Weights of a small GPT-style language model, trained from scratch on English Wikipedia.
Size: width 128, 4 heads of 32, 1.96M parameters.
Architecture: untied embeddings, normalized queries and keys.
Training: a variant of Muon for these matrices, 83M tokens.
Each number is 50 + 10 x the weight over the matrix's rms, rounded and kept within 0 to 99. Layers, rows and columns count from 0.

# layer 4 attention key, 128x128, rms 0.104, rows 109-119, columns 0-127
38 61 55 41 45 53 50 52 69 41 46 39 53 53 45 55 54 40 44 53 36 50 62 61 52 51 44 57 27 43 49 56 49 43 70 40 38 47 49 56 46 45 72 45 60 51 53 45 41 46 45 44 37 64 52 57 54 58 46 55 38 55 66 66 49 55 47 61 51 55 50 61 53 60 38 48 57 51 55 54 57 53 42 49 56 48 32 48 41 65 49 45 52 53 55 52 58 48 44 46 54 59 61 53 58 55 70 34 59 46 45 47 57 54 43 44 42 50 55 43 67 61 61 50 49 52 33 55
55 30 64 69 49 47 68 40 59 71 52 45 52 45 48 52 59 44 61 37 60 46 61 50 49 66 55 67 45 40 44 41 66 33 51 43 51 53 63 37 40 60 47 44 47 42 56 60 60 45 44 47 57 66 48 62 53 55 50 42 57 60 63 48 39 47 52 69 51 48 52 41 39 61 28 46 48 51 53 51 53 50 52 54 49 37 45 57 77 54 57 61 36 50 44 48 60 53 46 32 50 66 55 60 45 42 29 33 57 64 28 63 57 39 48 63 37 45 45 52 52 33 57 45 57 44 52 42
62 54 64 49 32 37 54 49 79 41 49 48 36 63 50 42 52 52 44 59 43 38 46 57 39 42 47 61 49 42 60 51 35 37 57 59 61 49 49 65 51 44 44 38 50 64 43 38 60 58 53 54 30 66 53 47 44 47 43 49 56 45 59 35 58 43 60 49 57 44 51 28 21 80 50 49 48 56 42 44 44 36 42 52 52 38 50 53 45 62 30 36 59 31 51 44 57 47 40 50 54 74 59 59 52 51 49 54 44 46 55 47 34 52 35 45 61 37 58 62 38 47 48 70 45 60 41 61
41 47 50 52 42 60 56 50 54 48 53 49 46 49 48 44 46 54 40 49 49 48 53 48 46 48 56 56 49 46 55 45 53 53 53 55 52 41 54 48 48 56 47 47 49 54 46 55 48 46 54 44 49 43 54 56 48 54 56 39 46 43 61 47 49 53 54 45 47 44 47 52 52 51 51 50 45 54 61 47 46 45 49 45 47 55 52 48 60 47 57 52 48 43 46 45 42 43 47 50 46 56 52 46 49 54 52 46 45 49 55 46 53 52 46 53 49 53 50 48 47 49 50 48 48 55 51 51
50 47 46 37 43 50 60 47 49 46 54 50 53 58 53 52 59 51 41 44 46 50 48 49 57 50 53 41 43 41 52 43 45 55 57 45 51 49 54 53 53 55 66 45 47 48 45 44 51 52 48 47 54 55 54 47 50 45 51 47 48 41 57 41 41 50 52 52 58 44 53 44 46 45 43 46 39 55 49 49 53 53 43 51 55 56 55 56 53 53 47 44 49 49 50 51 46 47 47 52 59 47 46 50 51 54 50 52 57 47 59 55 46 44 48 50 50 56 56 52 51 46 51 56 49 40 45 60
47 52 57 48 49 49 50 54 54 48 51 42 64 46 45 46 49 46 46 57 51 41 49 57 44 52 53 61 47 50 43 56 46 49 57 50 46 57 49 50 55 52 46 55 53 48 54 48 47 50 50 49 41 56 44 50 60 58 50 54 46 49 58 57 57 46 60 45 48 51 49 55 43 54 50 49 48 50 47 53 49 48 48 48 51 49 43 49 49 47 49 55 54 48 51 48 47 49 45 47 50 58 56 53 53 52 47 39 45 49 55 46 58 53 46 44 50 47 47 54 54 47 57 42 49 56 48 49
59 47 46 52 58 58 41 52 46 57 52 52 62 40 52 54 49 46 59 49 57 45 46 57 45 64 59 40 44 54 47 51 55 54 57 51 57 57 54 41 44 49 54 57 44 47 53 47 50 54 48 43 47 58 47 46 57 57 43 41 45 48 58 56 41 48 47 52 59 48 55 50 54 53 34 44 46 44 46 46 52 48 56 45 54 48 42 56 56 38 52 49 48 48 52 45 49 39 56 46 58 55 48 42 40 43 57 47 52 51 54 60 42 49 46 52 40 52 53 44 52 49 54 61 46 50 55 50
48 49 54 55 61 51 54 56 50 44 43 53 58 50 51 52 49 50 50 50 51 56 48 46 52 41 49 50 59 51 51 58 43 40 49 46 51 43 44 46 56 50 49 50 58 57 55 51 51 48 50 55 56 51 41 47 44 43 52 47 58 47 46 49 55 51 51 45 54 55 50 50 49 43 58 62 49 46 51 56 53 43 57 47 40 58 56 49 42 59 53 58 47 57 56 62 53 59 47 52 45 44 50 61 46 52 54 52 48 46 50 53 51 48 45 48 39 48 47 55 61 45 46 47 47 52 54 33
51 61 69 57 45 53 60 52 54 45 37 48 51 52 43 49 44 55 47 49 60 42 55 55 44 44 49 61 49 55 53 44 53 47 56 52 57 56 54 43 42 40 40 53 54 50 47 50 46 45 56 42 47 51 54 65 52 57 49 47 46 49 59 59 53 45 52 44 43 61 50 54 47 48 54 50 45 55 58 53 44 38 65 41 43 40 55 54 52 41 57 48 52 48 46 66 46 42 46 43 52 62 58 58 48 48 52 46 53 51 47 45 44 62 50 56 50 46 51 41 45 54 47 48 53 48 54 44
45 51 47 52 35 54 37 45 35 53 50 44 50 42 44 50 59 49 48 72 60 54 40 53 45 54 56 61 44 41 48 53 50 60 54 49 48 49 46 55 56 56 58 58 43 48 51 49 47 54 46 52 38 54 55 57 55 58 45 50 48 59 56 48 35 50 37 58 45 51 38 49 45 49 48 54 54 62 55 48 39 53 57 46 55 48 46 50 59 46 36 60 58 43 53 38 56 55 44 46 50 62 50 42 39 48 56 50 39 45 59 55 41 43 66 55 63 61 61 50 42 47 48 58 58 56 46 51
66 55 58 48 52 42 49 48 64 48 36 56 53 55 48 54 49 40 44 51 52 46 49 51 45 50 53 54 49 47 55 55 49 47 46 40 61 46 45 59 62 44 40 58 58 46 50 62 59 55 55 48 39 55 59 52 51 33 48 56 59 49 46 49 62 54 51 45 56 55 47 44 40 61 46 49 60 53 48 50 50 53 49 50 50 56 65 50 57 54 51 39 48 40 50 53 47 50 37 61 58 65 64 72 35 43 42 56 53 46 57 41 39 51 42 39 59 34 54 58 47 51 47 60 58 50 58 42